Part of a small language model's weights.
Architecture: RMSNorm before each block, no biases in attention or MLP, untied embeddings, normalized queries and keys, capped logits.
Training: a variant of SOAP for these matrices, 131M tokens, 4001 steps.
Each number is 128 + 32 x the weight over its row's rms, rounded and kept within 0 to 255. Layers, rows and columns count from 0. Numbers have three digits each. The size before them is the row's rms in percent of the matrix's.

# v: layer 5 attention value, 64x96, rms 0.344, rows 4-40, columns 0-95
# o: layer 5 attention output (transposed), 64x96, rms 0.358, rows 4-40, columns 0-95
# q: layer 5 attention query, 64x96, rms 0.236, rows 32-63, columns 0-95
# k: layer 5 attention key, 64x96, rms 0.237, rows 32-63, columns 0-95
v4 093:094136151119159168035088130108108125130128165093101114125155145117102135115081127158113180142169162141129134129139175104149159210156110191166143112135194147085137123139171112150156127156108128172053158156146095144160152194131093088079138158121103179123158116174133127135097132164138102204
o4 094:117154123116123101172138145122146121151176130138128158131127142101128134126170124139115024143081121133121077172107116144079078121104147082074130122133097092125096084139089083103056076105112105133188146129194194083112177097162119115116145109195152136150125164130125076120107150092055155134
v5 084:151148129115115076125133094063100146143200105106090104149142150078144126099149148103179127178083196139150075140171158147117175155092178161105110138183076111172158085101111138089112107125153110112128218105108133156115072110128121126130193124149167182158127121191126143136179131108120129128
o5 089:115120082135133123164144080177090164140095147110170155132130114146137132158137103162128185088185105147161141091133111100165090133142073139150132092073129104054109158171131131155058132091161124109125137108137130121147186162180142077139038162053110083133125131068131112085101136088104142113
v6 092:201116129140172119166135182120166140142134084141117096097072124164127123145086113111173165118145109161092144090139200200151120087134159072115128115187173116145121148160148081118134157103130147114105112109155144084111096116171087095089105170107137173103155070088150114112165103170215139149
o6 097:120151160155123114079168179108160118086093121150144158090204052141136071118108175167135098108137133160112131120152070110163147166167089169077148135114106164114123127169107135129131084133121096095177137115121085136114088151090121137169136124153132028153131193135150107132153113080111054125
v7 090:096108119151149154149108149082145076136173154169103128148191120080127091150054116141115094082110145133131116121049132070103160109088135159151113131100157134137167111165121116110123128138142135178123133082120147154099087096158228164129085153149153206190141134147156127147114082196137101134
o7 090:096136111092149070106132099143173161159130114083135126094049129099099104091171152183114140178134117138116114129174150186121136112116146081105151117082089152136108135083200118155176147114093118078113120155190144121136154184155046115110140138128152080098167147126081122126139185069107148087
v8 103:104118136127116170109152168112095200100116089090135144145169122134161147109162103123087118113164114085149059199102168147169164163097147067074085142151100082119058114088154112193140178155124159112111136128081098125163136084145121075129109094131067139089156191119099134143124137155143134152
o8 105:161128140053196141168146174160127125148133152142100125137106148150116168119111173113116118056154141151129219091131160060107127166157130178189097077112140133117161120170113169109093093121136123126167150164175117130134101165116157163104233111140154110141129124071137132112144157110086150136
v9 100:207110130122128162136130141155156173131110125148107135132109158147192166163109111153184140082146132153157142121078153100154117107149103149072075086073157101099107129205127134120132133120106148104156147128111120142108126131086076128141143106088101128068096040069103128137227160149082099120
o9 100:139161117166124158119115160149146154159128154117128078116111063124089112108089169065107113100177164139133153177131139155179169102088131114224188135137102174136122157135154173159121155143198123123111164104148078138202102109100176080115091107169129087146096127138147104126108084131134108191
v10 102:145175080145115171126094090106161080151145136114146162103121085162141135143105161119175104094138098137152072160101161141162094129114119142087121164109139079140084083103080125154133072120178093178100117104086174183119127174145089114130098080103223127078146184098182100135117130107141092151
o10 104:103088152113120101133123114121091167117072145149100103154112212112139104136140100084125134181192138113104170145177115121141172110136075118160182088134129134144206165208141060133134116175119136106150147118147110106091109110064126095077128160181084120148147083108102206149134128131120146124
v11 094:123136163103118088126112167126143075138104123172125110127183092130141097142104126123094147117075196148098122086120178153116146123118101111097099142102103155158176145109125145108139141107171103177120187089128138086113076164163088135144068111076151060098115114095148185073142155121163223186
o11 089:132116082153140131181136122146123159114134139096117156185129152128134080104088155190122173140127120100134161193136124095177082064158153160121111105151119164105107153130138086182119099137100131041155097075144060141110117116169144130145119162135102136127121152185171111143128056095190053107
v12 090:133098088128164104154134107127138082129109097128157109123101115092150108169124047095146144088129124137089121089124122169132118169134111131082139097118150113165120124104134107162116076115204109105071158135154159159092113106106125096125223155067074096135134117214171117157067190125072139118
o12 094:132135114137097128084074137053157119151169160128117135140157117146138097124136209153166118171167148084178120162147183113076136083154106099154129131096139118100145067184083142095140143182120117170117140125121056105099171114148131187115073107127160135064123154083154156116175109085132116176
v13 088:135109172189149106110118121091127150104103131211180139162202153164225129107068110065119171144158147112153158131157094112128122153096190110121119115073103149198154159094128069129150109149122099098087159155151124073105153139130079124107138123149153105107131116136086086126131121164150110105
o13 088:179164118106135150083193155138144147103183096080062117124063084096158117131202186149142071098078087114124140082123126136152095147187075158130147134211113116084093077191119134103137134113127157116143150100122130151154085112132168099161117112121097100158097121128123181120113103109133125118
v14 094:165159124147164190104106149137198079059105113162167122086178126091137128180098153145120131112130116137136143142127173133147114139057052117165087156109102117112127125073120187134082111176058046169107131111133102106090105083222120126135120150118122123145129129111127116125139162123141153109
o14 096:078076147136134086064129128139143096202140115105150122175088107115117137132121096136128104140080158097129172109088108071110118104165155122065174116171142119153132162129145073211173127058123165104156123114118135129125133161111149140135133106154116131101208133102094186118091105091115054173
v15 096:102166139126133103111112144133142119103137179152024119142136083124168120114120096169163122153114080166130169166138111162194120136093124132167144181098084074130088136165094072152165102131020169157112098098176137122112155148140158146126128130091119090133146148174117137120144181135173159182
o15 096:086104084102139137125121140106100114148125095130183141112108161116092095168076128071045121096132185083111134112134106155097132131111113155120108109206129212102111080071138133107092141118194133125140150161104138148070120123136082125126129128188173110121134093098107135143098074183119063081
v16 095:149132163168178127105146149031119118169119092103147108089150069160110146204114142175148081119132138169089131138210123161076179135155102133144154117112150120125117099143145127136064094143190088126125127096154170141128121110166135116134091099189123200110136144212158119145119125111143111127
o16 096:085139138146121103096076080111147133120173128150171121187107160163158137098178121098163161122106184093148071099128105084209108150155115102066145104115103082121127148114102135097134089151074102124163121147128065166120113159071061095089129158096129094155118150079105109097145064101128163132
v17 101:165182066111109108186163125151124117144075137115090105194131114158107147082160137109137139103156107179121094111157132149115039139159076121119084157105139148094121130118141190157167131056102093126147164109164124092104145158139163082175110104068133116078161139096109167120060163145141148103
o17 103:129163061120143176141123126094194122102129136120176091093153147145105113185093073091141122150102108100130158176119112103171185120109154136150191149126136154155179095191099061122095147217126157084048116144116137145150087111114135180128158128128145110076103131142153142103158119120127073136
v18 095:124164120078081066180140134161081144150123148146123155109149139144124169119180142090114134064131115182096111138113096135142088086083098149133120139151044140085162160108128125142178143091101084180094139086110125082121199190130146139144131134083060167103100131052106152148132110135125101150
o18 096:179108103144095190127128068096184137144112107113143115125093093105126093112047123122090112183105104094134100121191150156130142149157121167128122105108167119197194146156157167140123116132141174064093117157139143168142107058110100150194155125156181111121118097165179139094105154148085115105
v19 089:149078134120128157097138135161138195123096072165163123076066099144099132105131110171182144095113131175121139149126094077106146120131183222110132122160111101089114110097103106139129088157132108172091146069177117159121141169102144153103105175154110115095136136139100177096143128214178115171
o19 086:148203103110082146139123115129118133128117127105121113094215192098124174148094130104074132157137145123152082145127134166159083095106108087089107120117133133113195134149154153105149108061127170092187125155113117092128074102115127074183139072123161133155112131094136100096124081054166142070
v20 093:138107157163148135193095175166151133186147129135158122113115104041118136186130115076085170147113145128175159123086101119103157188196137126146129111133139044130056084116161131124142087147144102101141128123071162123079084097186151138191154108108141147160113156117104155092132143101125135103
o20 099:130137166099171099052109091123114144082127084171110109216119146181085155123150105178165095102144139100085182143201182112087138120068148146119140147118104141062149147130162104096120166098140184169128098164131148145129131124131113157082107091081116132158106184129161154128166154112129136170
v21 096:131132143099111163180162141128118156162160153155045100132168165120130111112199116155163053138130178149163150100099157149111149102110100148190131153099134141175119141120161148201064102133108142095126093131122146145120145119121095102076120125206031095127083123084127144130166136158162123112
o21 096:125085144085174128102132130129167060120158086131204150149076082143134145183072112148050220138144087139085126154113114157113140135164144089157106112150124105103139143107095200099109130132097125127161161100116117077144114122092153132145113102115170138136151133148093043124104123150107177173
v22 100:184074116137142074142126122132154104089091106155167176130150125087133189176092165093137064097116180101113163136085181150130145110137136127159175126140118106133129144059099121134120132091139083125149136148153115116126142090069109138138098203108139105199142146122134164164179097074201080102
o22 100:075144134194120142086152141170143161115086138082127104152107105116099154080136176136132185110151094139088098123177128094143109082112033121113103089143120104178135148135077114128155125137153217081130112078097132137113088163146145104130162084160098136077171191093130181144129120159128132163
v23 085:174122103110048107102110081121079095126080106139089126082124183121132079197122108111108103109158146160088105099104121120116122074067099142152116062126156130078118126104146089122135130137119077094176112155116157066124100101158189154080123110184167127136121165204133155141126102126123121181
o23 083:153130073186133155126173154142132138179168159107170118131127116155072145093151121177115194122071177116119097127193175205118114164157086088125180137096129138186176117127129145146099087137096144173091114073109124179142139148157100124191126170122101126123135096083098110155105121125153075122
v24 106:140137163109138116122135160129190111105168128073108186108170112071094128137146102119109071123156165097166105153138157094152156167168137069097079076125148169128150126106107147145107094091112127128143131082119176134072165110038140205097100125075090139137126118074135163152181094134173119140
o24 105:094144168085098205152123154150121176125101137156134095208051120133156155090085146116125190131120104093106144125143103138135079118101107172159147094168148124095077126070114112122185162146144128111134127175188104099163127182124111134179161123167103169137164136141120122150134188102058103145
v25 104:104117117101104162147091172088129157125107099096030127152175176160186125178131069141132152156135145162117163079106157178136101148118138134057123161144104116104172130119177191120151134132146127141124105101150121113185158147084193155188150185116160146127150128134138188114105146102079104160
o25 104:125122117137085189106163077147086061141144168103174142064117098081108140062103181168122135160129126149156111214099136105121181108136150137167092121157135141117120127128091120119054108108125126081079146131144117141085165114116116088082180078114086124152111134079173086137186119139139132095
v26 098:131096140131118101174111119127093081149151071069171077183172136085168116079139138172057107121121097131120143143096124125092152108115141140132143185133145161119113125141145128131147153089086094116191112055094210088161158105187111092141110126192152121073127134160076117139130132073134120102
o26 097:023123109111133075069176108121149120139151092155077136125100162156105099143128068118166087169092160153130155121160115116103124170158154134144117128133104125140146151085139139088110085180141149157088101181143059124115093136123161164142131157027101124138104116092107086157087184123097157115
v27 098:136137111135166144140117095162117045194115088084123129106220126128115115169088126113116142125072095164117130145097118114154143144154092110133126099093121105067088155100180153190159113147164189112079112143129114132070161113118138133120111145167127093127129124095148188143114107029131127061
o27 094:101147117101094097088059118123125180089130157141155131182088179065123130099140137149135142165189136109142148121143146147082124132084206162128126155174152125172206082154084113094059102130119090136138146071145120148136099142148108115136184112080127114175175148115165169116144167158120111179
v28 109:143102108118118120106119177150125118122173120070151129138081134178075084144085117152097183122125166047150110140137088131108143121134169133192106071201127018135106119156119116152157161125161144156160120133100107157105175154105111144081101135140105097148135151102104225145097141132143142130
o28 101:124086121109109123159120129156152183110094136161139114157184153123113159085180159079091103140142117184063158125129105120086096160097102141064119146164144185102186104125126133157155092157064156186170158138112137121107109097165165116171149093143113172087134105160182104074185148113143168085
v29 098:111143127068172159141144096164097131132161143114034084185133068120121126086204105090118126125084115131134177115122126155134086098128202107101101166152144107155104094122167145164136080081086138127151106115102093133064158143099137141131093135099126088147099094149105146118138169156042133089
o29 096:124084099072127083101105170130165126125132118190175141125121164083108140171023102157076094176158128108132103158129122099096232135116113150163103128124102157117118086133095130104109188151190147161086100174120167134139123154136157121118125134116116166120174111104168099143140103107192148138
v30 099:134111158150139154135095150107080139154092132099109140140064145159178142123101146131136099133128119086211082135145073125149185164091131104164158095136100175139149172097153066091147090151170160077140171116093148132141053136123096126096077159137133147109084171135112116154115134229145157100
o30 100:113183134110160107160161113153026182091159137137096148120177104144124147115155160175141168085138095079074132068116123147171101165162132112140173151103161071158078051133139192119111104102104140129104098130151109140169176084104116129137169114107142138116114092145106088110084128083129161099
v31 086:093113121167103184115155168142071179186124106108127125134135131106167117126038102157162154125161096152121145149124119141125103133077149074156179115177117139160128087154112112126124212148121043120086113119100121106070111116174114123128122117133117086140052137193090129112168098147136085090
o31 082:183146134117155023090086153104184100075116108119130136092120071117094096100217161124118136121124149155152127076129137122142104087147073163098122138134111141075138146135127105148051092138117221117110122131108143146161140112130146106138127137139162145167169051095112106142112153109172119157
q32 088:112134117090160129151108091108090130134111139148143118150108130120139154155084138112135181135155143124140131126103113149132074196143165126130109104140054071080090092070063104133150088148104092105164129177147091088113085178166147110154151091065155098167103149123124110179088163041112191154
k32 086:151123119166062192148125111145132113154109164123116111108123137156138118088142116135117177151118172125101113090147147148150128165163127124103213163071095136181169124133114123101075154163099191096120194114158145074129170079150135159131154159143067074081113120121143113052167172168122174122
q33 122:143104134192109108125148146109160127118161145088119107120177136156111136116165120125143153106134095149113106092190137111114188075114120139121090137131137169109147149174192143159067156149168125116048128045118128170167142115103105114077092150095115137084125087148133184125133089156159019100
k33 096:101120112143176098081186153127122136161132096129149143135202160116106183149144143093131029120112104118120155123126100152125106098129097148160106163164128151069107139120179099163235127103124109127098092127079152181101105169099095088161114116083138112186156164101116164178105118118160104122
q34 128:115123133075088160123128080105115153119081139204158151144080115103125085135105131143100109163161176101117151169086107124123127196158110124117191148132115069125129115104100120100163091150064146145173150182146151083054134179152140143190171124145122146178140163101134086130141163154106200116
k34 090:089109112135074170141139120113166109115070078107178068115091085180134101186101146116144159083121156159134163163164138135209128212157120119154149168132155090127146088123091143117156121158099141141123138160179125131108094201129174131154177100146086099097128132104049139146110141118113093114
q35 135:096112127076088147096159105084133126156110161149172122098075130102138112118105121150095077154198150099122118163136117137135138188155102160101178122129147078079115131120101138076161093132092131163144147168135130075108115215148147146179152098130112126194128189144151122165183202123084168106
k35 072:126129122162100145100149131139158148140093123130136089124132131147139118167088136129111131081115135144138167212164163108106090149111061153086125132159105113137136067131150153103188131061138095115117141144131106108141120204179174078190117052181177073139130156097124082206111170138156135141
q36 114:120145096158122078098093118145124130080165152133139139126193164152095186112114096097108125104111113097145166071151090119082138061058153149083133108123135140104152135145113142130131120156177157060117165080173108196092111064087115110107076118115100127127145088116124152126083078137201090160
k36 090:134104139118211126120141113151116078135180169152128159176150131082122139087159132170133125179146116135085117104058086172057130110104115136168125102138145169122113152150143129177139190135147189140099134099086191166165125150152069145121124177092097216141123140168096131090098133158113115135
q37 096:166084064122054137086110113074147131147140172119123153144141103108149130128103106148101104111112140109130138102152128159063175148111083097119141140104156127082149123089130110057201120113179174146183210095163146123098089106058179121128140060122096100174114134120121097089147128101144110112
k37 107:149127154124221150094129109168178146152122168144127152176150155111141107100141145157130080153102121081085106142075089177067122078114084112149127081137092152126138154142132160182121155102151129138169108088078218139159137165169068136147130175126131199151139159153080101121107151153134136149
q38 101:095186161146159108186096092131108116096126132123111111125094160133107139125114146073155132110135125140096125144110154113178081150146159161104074099096069107172138146136147133172064100110099088113118070145119115157103123155176046132089110183136181162109168099096189173192120120176156107083
k38 105:125131114149047123126129154100090092086117098111144087098144093128101179170103121083121148084159125172183126127183169109161121171119150146106112166103184109164131101134167093091154131116092121136079147151143045123125121084076192123116146064188159068110108106091178155149136121123129131098
q39 112:079155183110132126198114122157095165129123132136126112094080153113140127132080150089171147160109121082114086162111182141186109144153145152150136090101103140174131148179120133166065120121092072109092063143057117156092180151159115150141136190152134133100177103087186144192141120152122153136
k39 121:083111109095078131115159182117086072109166088118143060108138085158119203144170111123101151144215118137159175120150143098100146157130131157064175106079151120182111115120120107078145120091129134135107155133164087120130127116114141126097100059178131074102136087071132151145104119118067152125
q40 086:148087133069115157139103142116121150153143168202183126166118108135161196128125135163143103185166130130144130156075093169038146155189120104135086151064118149118099128155131163145178150069112176158133197124095132123092140149156139118159117132175140098180102117108132082157174145146112149156
k40 084:105117144167144126064116089178161128085110120141128159157135131119133124115146116126145169185156129162162133119045081074055048129180066095142147080073093138171125123130119115124096193103154173140114148092077153084108082099144099133111131161144173133150122130162124133154149161187125114150
q41 081:118183156146188133159085122129113144153112095075104090116137157172129111083121170094172122128170120187116138111193088144145149110117124186154084139100121100146144169101125067122124083111089112131090164167169084109106093139154055138101094113167136109195138106149108120105146064122180088073
k41 094:129160114146127144108105163149095155160154113121109102127202186094128162157100133148058131121119134155066104127150131120134144116088122117162016142117111118158166194095168184123152132068147149106130125094107097128132121105137092083070148091116173128092107087080140140179137091138112063083
q42 093:093146142169148160108097202156123178175105129146155141124166162151160150138128165130203123110135147118083132181094157094125103058100078145134073123087141134168160145093143114172234115102142143123071166121097100134118132139115127132109152092133166169157075165124161116167165145136083115169
k42 070:145127136124133146103067161130123134227137121107084147119189169151157157160164107162094124146115118125141122165122111055115132116144091088072083112126203157130114176135123168099122174066167053191156108169167147177088130147105117120123123123130165111149132121126110120158142126164082092071
q43 098:155082144066135127182202143087171105146150110129134152119146198180120147150112117128062093201130110158109162143113145148097138111069185090181083103145144115128110098069135123079142101155095133152154134113090127090148106209144109165125168164148122125127144171124114090108160098123167097169
k43 111:099077175108204118091137120159170104132109158162105122160172127141080118153110155133103143190111053134117121163083115158163076101094112128158119164140065112139101108171138101187140068118112183083145148104083158100096065122090123092088135199146138159140116140156142175112165136145147127140
q44 077:125152137175135077153083110098129094108136106151111109095154112145098128137104108080146124108089089130109099119185133159121134067103148137150124138166119108082153085132089147153170117159149190077169088126129126219142096083044120053053136127134081157128128137101188087110107145146159101138
k44 054:128136115114079187097120128164098135075149133114089094121054077183142106176066151155132135092095135188101157116128127170153141132106126144103161122095114084102177159115143132096052126120136145116133155127168144098091115113218138189101103166123099133149095147165065147119159148100179104089
q45 077:129110119079147184115158122114108116116097121115151181144110105124141142126142154188121107158113103118140076123105138144158146158148092122088102108151157147127159133091088138154147106071179082131154077079058202112160169124145159168110196117144101114154200159193129117106208155112101175169
k45 073:146122122185127144121105159145131096159178148114060042129156164109100203126153107142123151156153129094110091115146179089087132131149123109120093169111086165184101126130190107130103136118114134179116138119171122106177154048087126164090108115117098164075107095125132150113107097185085101185
q46 112:136165064142094117100089132093131153114170198080143143069124155163140215089113151109100141074187130104137136099164120119094088079118161143076111109072121142134146176141142121120126123114161176124112174124175110124098103143140119146107067145091124080113104136101170192107144134158158053110
k46 089:134140124128183125093168168119145174138126141154136169147196123100107143147135131148093092097077110143131128134126128135061099117085099169121122119116094137111123122125205141185215167056154124093142115149106132165098126205139086112185138170131177098185167157126129084152085159153176113134
q47 110:150163073106109110102104151098123165111174186093157140066139159154139192102135124136095167122143117102152149088180094125085134093076142130104098136074152135080099159127110129096124152186175144093172166128190111102101073088123124151135072102112107040125141141122157134107128090107166078168
k47 105:139127132108184120093145152144129181144157183135096163120199133080100138068146140156125085167109094109127111147097074183063100070096074149132098085125075123111102161126149126144146153097190145065149122095084132161127151127153047121137105157114147126167159147148155087132091140127161171166
q48 125:117185187185171074180152165144112092101123079091095107135139145160097121113143174089131136110100113157131116147136128101151101039145154147124103126165118141135112117169153144188059119132119109097090065110097110180125148147161075117147120172139155177084149071171126180153090112151149091141
k48 106:120129107170041123155128112089073079099136088112141100123117140163123118167115143113143182107155130177138146099148182109197138148160140113148134158148205135159130093125107083091115096167087130149077145143159093100135106118093235102108136094129090116108065116127135185143135126162136087082
q49 104:134216117103133097173074120124096160105153157090113133077183117131075122110114189104089187090075065092137164081140124108129113103096140152153084082139125139163101140113137145135064157134156131139095100108139091142140087101138064077113131158124174140117154103111137151161113081183170078131
k49 058:089191170132163132134103083168191080117126114126106147105087155148055114163121180114134086097114122160134160095079162070123071117089112141178121150146165157183110117150113107131131098095125107179075113115170159123160138182102104079136118118177117170152104156136112175169114113181164085153
q50 091:169076080150129138106124084101116128158153158097090122127106079117145123175120093082067157074120116135116088113144175148149154183187164150125110136105113161110195146101115148120089110088094110150130108135116155163129127140105184139048083073105123102141122201118163125130208137115133173071
k50 086:156180147108181162148128137101164193193128133155134174116109135100131104148115119119135078105051123087104079152163144165104118173113146135138105160112143109075178204119187144159160106094099126132172091135085132166120176141105131135131147131093162154192148170150111093106159097087120160060
q51 095:178080119187151150105136145200149083126151074129137104170129114183088095163164132151148120150147185224152190152093072111084132118094111106158116130149141147102150100082158111105156097152154188086149134139171157137132162157122161112111166138146170158151063152127118102107102119102083134110
k51 119:154136134110183144173122105108153175182130095115110169167135149138177100120156125105174116135059147093056077165176149184100154132107124126092127137171107132129160142114169164169183126134088163138145091168066160136096158147130109189080146160084144138154151150111124074095138124121143142045
q52 073:144173082093147157140200165094109079134116134100118147120127143081123098112114179088148149146114063144169129090135094125182129136128170177157106106081082089095159123132081135098058169147114110078122094107127092117199073178137136091164129141078150088176177113129149115146156102111123132081
k52 084:119164115079113149140187127115137097124146134119109108091095089113115154123089146128124091106150112185222118123192163187156141200129158113165116185116156104106166166150201116121165101139158082143181161100077126135110118149088163088141180133150121111161123130134155169139169060077132125130
q53 082:152126092218083106203149099122128114076145126141190124159103119156164090089116178142173157074139144132096162154105154117139151056130165151068180140160099094119144115120055149155148138188145163096150139147163139158127093156107110136142133148126141115109146129121151146136073131175098059091
k53 070:144148134117048128158135172100154179122112153076142133106144103116112161118113086162127118113124123111174128195168165150152148131125121114130219114154139113108105110133129069087119069170156091113151050074080109113119169104104137121200153142111147098116133145132221147141113129171163175148
q54 086:130064124129159120151159114117133091110127135152138171167120153136156151140180091145110134138089156128156122119143152136147174094159136138151157156186128125168116063159140131093080164118129082204075131066099065155176211174119061129150184152149067106120124104132082153113161111099162111134
k54 088:142135137192220113138150122189114101066118098174113135155179133105112140112167143128131096158134098131036109126110099102113122072118118153104171106148084133198144130146123119155164080149092136063097100140141120148176148134156082111151129145120108181150156111089093189094137147086129117185
q55 097:122087156127121150096175139123146163184102177178106147155128159159096146168127142136109126205161101133159099141120169087073090162149110112158066114170139145070083157132171140121125146110110188166180160102071130093077135124145227127134125124157172107145113109173095117133165137110088148149
k55 080:159158151109136123124097062141107052091091142108111160150098138158094083088168150095162095154170073109131123107136092094106145101139069131103102083103111137124101130128158077156095089114048153142147148098141112123145133145155187187076076150094104129109086113164094110119152070133103194098
q56 075:112117115046106130146125162103144157170174113105114106118066129104160177133159123145109149172079149171103121138132184171145129123167192088156108150096128142141161112167162108118099131076197074161080157117094134112151112086181154150113139155161137098104081122122187161169127144081117206137
k56 086:148137156120145151130126144138180148148063113131157137120147194077153128151109186110205176131125139142116119099163168161172118178107143103122155197139115117121108181110158142167132114161142142130161132127086209092127101149073162152107140119107170145158116158050115161106108165128120077045
q57 093:126155123213178111092101155161108119132110092126085142124200114087120147141127137107187181050114123158144149132103109060115118125143112128163150146134130149127172131089173125169106105105171180133093068115122158210131146057103089146098158112102158115092141098073149126125117096085125085132
k57 088:179179115120129094168083119107100155167109082089147110123126077104105122156166095112156056056120163076145132138197112126157148135089186121093108154083173113087162112080130172144127119137145093144128102165183051149123167138116146145121140103098154096136143143105134113120079045102156115140
q58 075:108162159131162107130106094127133115218137151141160131144113118207085114177140109155165188093123174174136151153110157108122099148119135122154077117141145143123102110089127110185119081129092143130149116115132067189136151115131087137061125203144225084100090101111090105105089103116151129105
k58 080:143156154222153110108074129156136137061151148139111154118141178103120153132095152100102153139098102165039137123173077090110127105085107143104097120101136124171157153118177167116120124084090189134129092115178066121142174084150115134096105111148181128067093093115157146155157161088113103135
q59 099:107103096072093104122161186080121050130121183135154109195167135133110135099105158145152101141119183077132144116134171141062114060163130124076152104079131106073136119125142110140152168083150166127134104124057148097118116181148079133161109104108083179172137145103142089161095158131153134114
k59 101:172083156118186087095154112173161183121095081126148139178134135109129114096141131137212108188112133142113110139091107126130087103098090134092138147126088110180130096143150153187091129098156191083139108113112164158133104144174050135130122155122149161117154143178100098079090111137151154210
q60 092:142119167082130080138145133088137070074169099170134117159100180102101100067077142085133133157131112151072091136185166169116131097151161156112075118170103147102132102143142150161111144146135117153108100117175151137153105124173111166138169190110081156058151070114117115152125169132208164135
k60 085:125109135109161144107096126130100123134102053106114108159091172131118101108102123112116114109130130145086108157224112164175116201093119125154113091133120111137150116133161082219101021132113159063169120116152129132171114106155173133084119147115134153126131113123096154132120178105213136104
q61 076:149113093139135118162169147170099132094122160120054110090153079125124153103093149094110180077131109173116107129124158152149095088118113187071169107162112106187144132063155129070098066151151105144105085093127167123130142153085106095136171170110094109095125162123140188109209120130078127121
k61 075:114098129082132145183170182100136119155117114132124112156166054186099176111083096126096151100120150127208134162150205114144113154097175102127112144145154150081149075110069131112152104179157069104135132164118142167162140157163145087181140113150086110159126195147147098129106127104126165165
q62 087:142069128120157128141158144064086116136082168181127127140083147136144171140085108093152097131078140132087079170091126171104080100068152114135088106117070084123077184117098133174145081107082124085161105121096146075147155110131109125106135172102070173134070162136142091135123168101149120169
k62 092:153132146118147112186097088093114138177070136105147126109076139161189116160078081125136131148098162114119111113194154152133147118128163085062158143123142100098182120143125136144133133125096125194153120150114159096048113142149153160172137147132045166104111161088068109134174178075152160137
q63 075:198144132105153121177124143099164081120094133128087082081091108158118127169109187110139093166152093133161128157109116118081144090109121074157131073121138147058051076148126094144129113158124172115125108163132111136161134176109105125062183173204115136119160111075126076132140106122123138176
k63 096:114052122181133099114189112172180029078155150166091135138107121126141156123095138150114158144143131162132128105099144127118126069178150120194037157125101161151112130150133082181168134142072110122109122134145105134148115066101175102124128149158076111161109112129152164122171140114154119172
v32 115:063151092094150182149106106142098139079083104096168163112127097038095129111140150104134090115118171134114140146144122096145095147144171125097095109165120096132139148112148177166146197115061183153142083115102104139156086168184145134097138123157086163154163114094096102145194116078102126177
o32 113:127126094097150063148131169155107139135160136105111110156133123176142128108128127170100196100113143130142139200118120145123100095080154111120105119105147122114072148131095109069082126192085123113067182168106085141158171145092095118093072142126086087139124116174081087182054123115105121191
v33 121:172142146132128169059099135127180123134182150104131133069104102147122101147128105178154102122131073097172133112093122170085118189137158159181163158120130071139185085130123115170127148155115102130181130163129183147124090167081085158091113167134154105031135140093121069097133146104110112144
o33 122:083123063201119116112181118113165075134096161128161099104133120149106126119127102120113168083177104119125130124120135124119162111137100179092142122179185173126136136179140117171095168145149137130099132046080142159170177115086074118109066086129166119151125126172123199108147084143136094071
v34 102:148124153089196127130181160101155088171141127163091146098156126130106133146138143170128177093087147120129057098122100096140150112197177090177182160123132161157104125126092127155119139110106140137135098149126122120110228157090047145085121068177084140092096139131138172147158154133096089126
o34 092:157135132157081098102112092144068140114098168067135120101121147172166137079170134149181106171174147153146193103087148184127138146113137144167131117106134118130131069190138084231120117116101123122133149134127134149137057143141134101099081173103164167175124163113138162114120109180185096110
v35 105:132107139144175134155120138091126104143149142125100125113150096114116094136163135161142143159133114080183132111110150178156108099192162091164130142159139108153106088120130144165153169136095073116125153151179167161171141170168158115036185140083096134088132174157133173231122173143068148152
o35 105:111173162130185114163189122120061120151074104129157063169145148157115098120177133096146120097164124133114216089127127113139103101095109149157120107141152096122102171102164125170096077161150167124094138110066078158128103172139119177173131158167186135118153142132115122174129082163151066142
v36 128:135150149150103089149130079085093170116144097150176152171130108137111153116168118129111201148088213112188100154193093155133065123127114146073126143058054173126139153169129166094164195157113121115114113080153122146154118090133151111119092113137143142150115070128156107145178140130125167132
o36 123:101145169051112119077176156131175123152131092128134130121136132117161103120106116129073100179121106147106152142184146126087151196121112121144111128139173112113149137139088143137111039100077078198150131173090158103135085195125138144115167143146157151167133182105118076139163138126100199172
v37 103:168164100177151111095082109163036155148073063123109110146143128152115094141108084195172112121123087133106084137153146116101126148134092163158168107157177141133108113175163122135098125143143096144106118150166129198130088116133131123120104128118150094109063093087119201081117119141188138194
o37 105:103090148129101206177151152049139095105096187137181077115121116115149124139087091184118138098123121100130180145057137132093119103157137122163154117087094165094110159108072153110196183085123133144125158116058169112124144113121157175157111125127143117165151084150156105108115168169115170119
v38 104:136123115152099142104139105157123114179126142125178177095156113146103135118163138140117098151085065080183144146114144158104146191133133191149101176121138094116168112113087105156156087132191126153136080168185097129122096146131165170079073168099171072100140117148111190088160130076139094186
o38 104:084115121192108174119137116057186089136090145171155099108127104138170055119155112103131167039126168120138152095144087121113162132139074118101154107122167130099105088146096152138157176152111124172137144112121117166124164156093084115185135080128130135146105175167106084125195071145095139096
v39 082:115118116134150146097146123110114188151118117096144147044170116125113163104041170161122077154127161108112117094149143155135060107122190143115102158114107122172130145108053105112086138160100105100137093093116159141110169147176103152130129130114172139215118170159167081130152155060138161092
o39 079:099092097133179091133129092177136142115140071148125114162112092153129104156109114120060116125137086112181148156133154120134141154062133099121210135127137153158142120172124128199160142162120105138076184178130124116188191107136159143113149107212058124111135084178146102175142128120165132158
v40 099:149153148093117073094093166091110140143087114079125108102122107152143111093114062192094122111138102128124152103133173090146170109144151142065136076162195132168116146135204077150079164100100140148096131107094115146107112091061066139079090132176131131109130109094157127121162136138131116051
o40 105:191150137119175110089166102131123114143126183077100173118114139082149122151109156161132134092103086138096099180094151181135145057140116118168164170118111092121132136166140099137190176125129139151149111111094191062127107127147182179123068141152086117131165114113076146038112119132133134172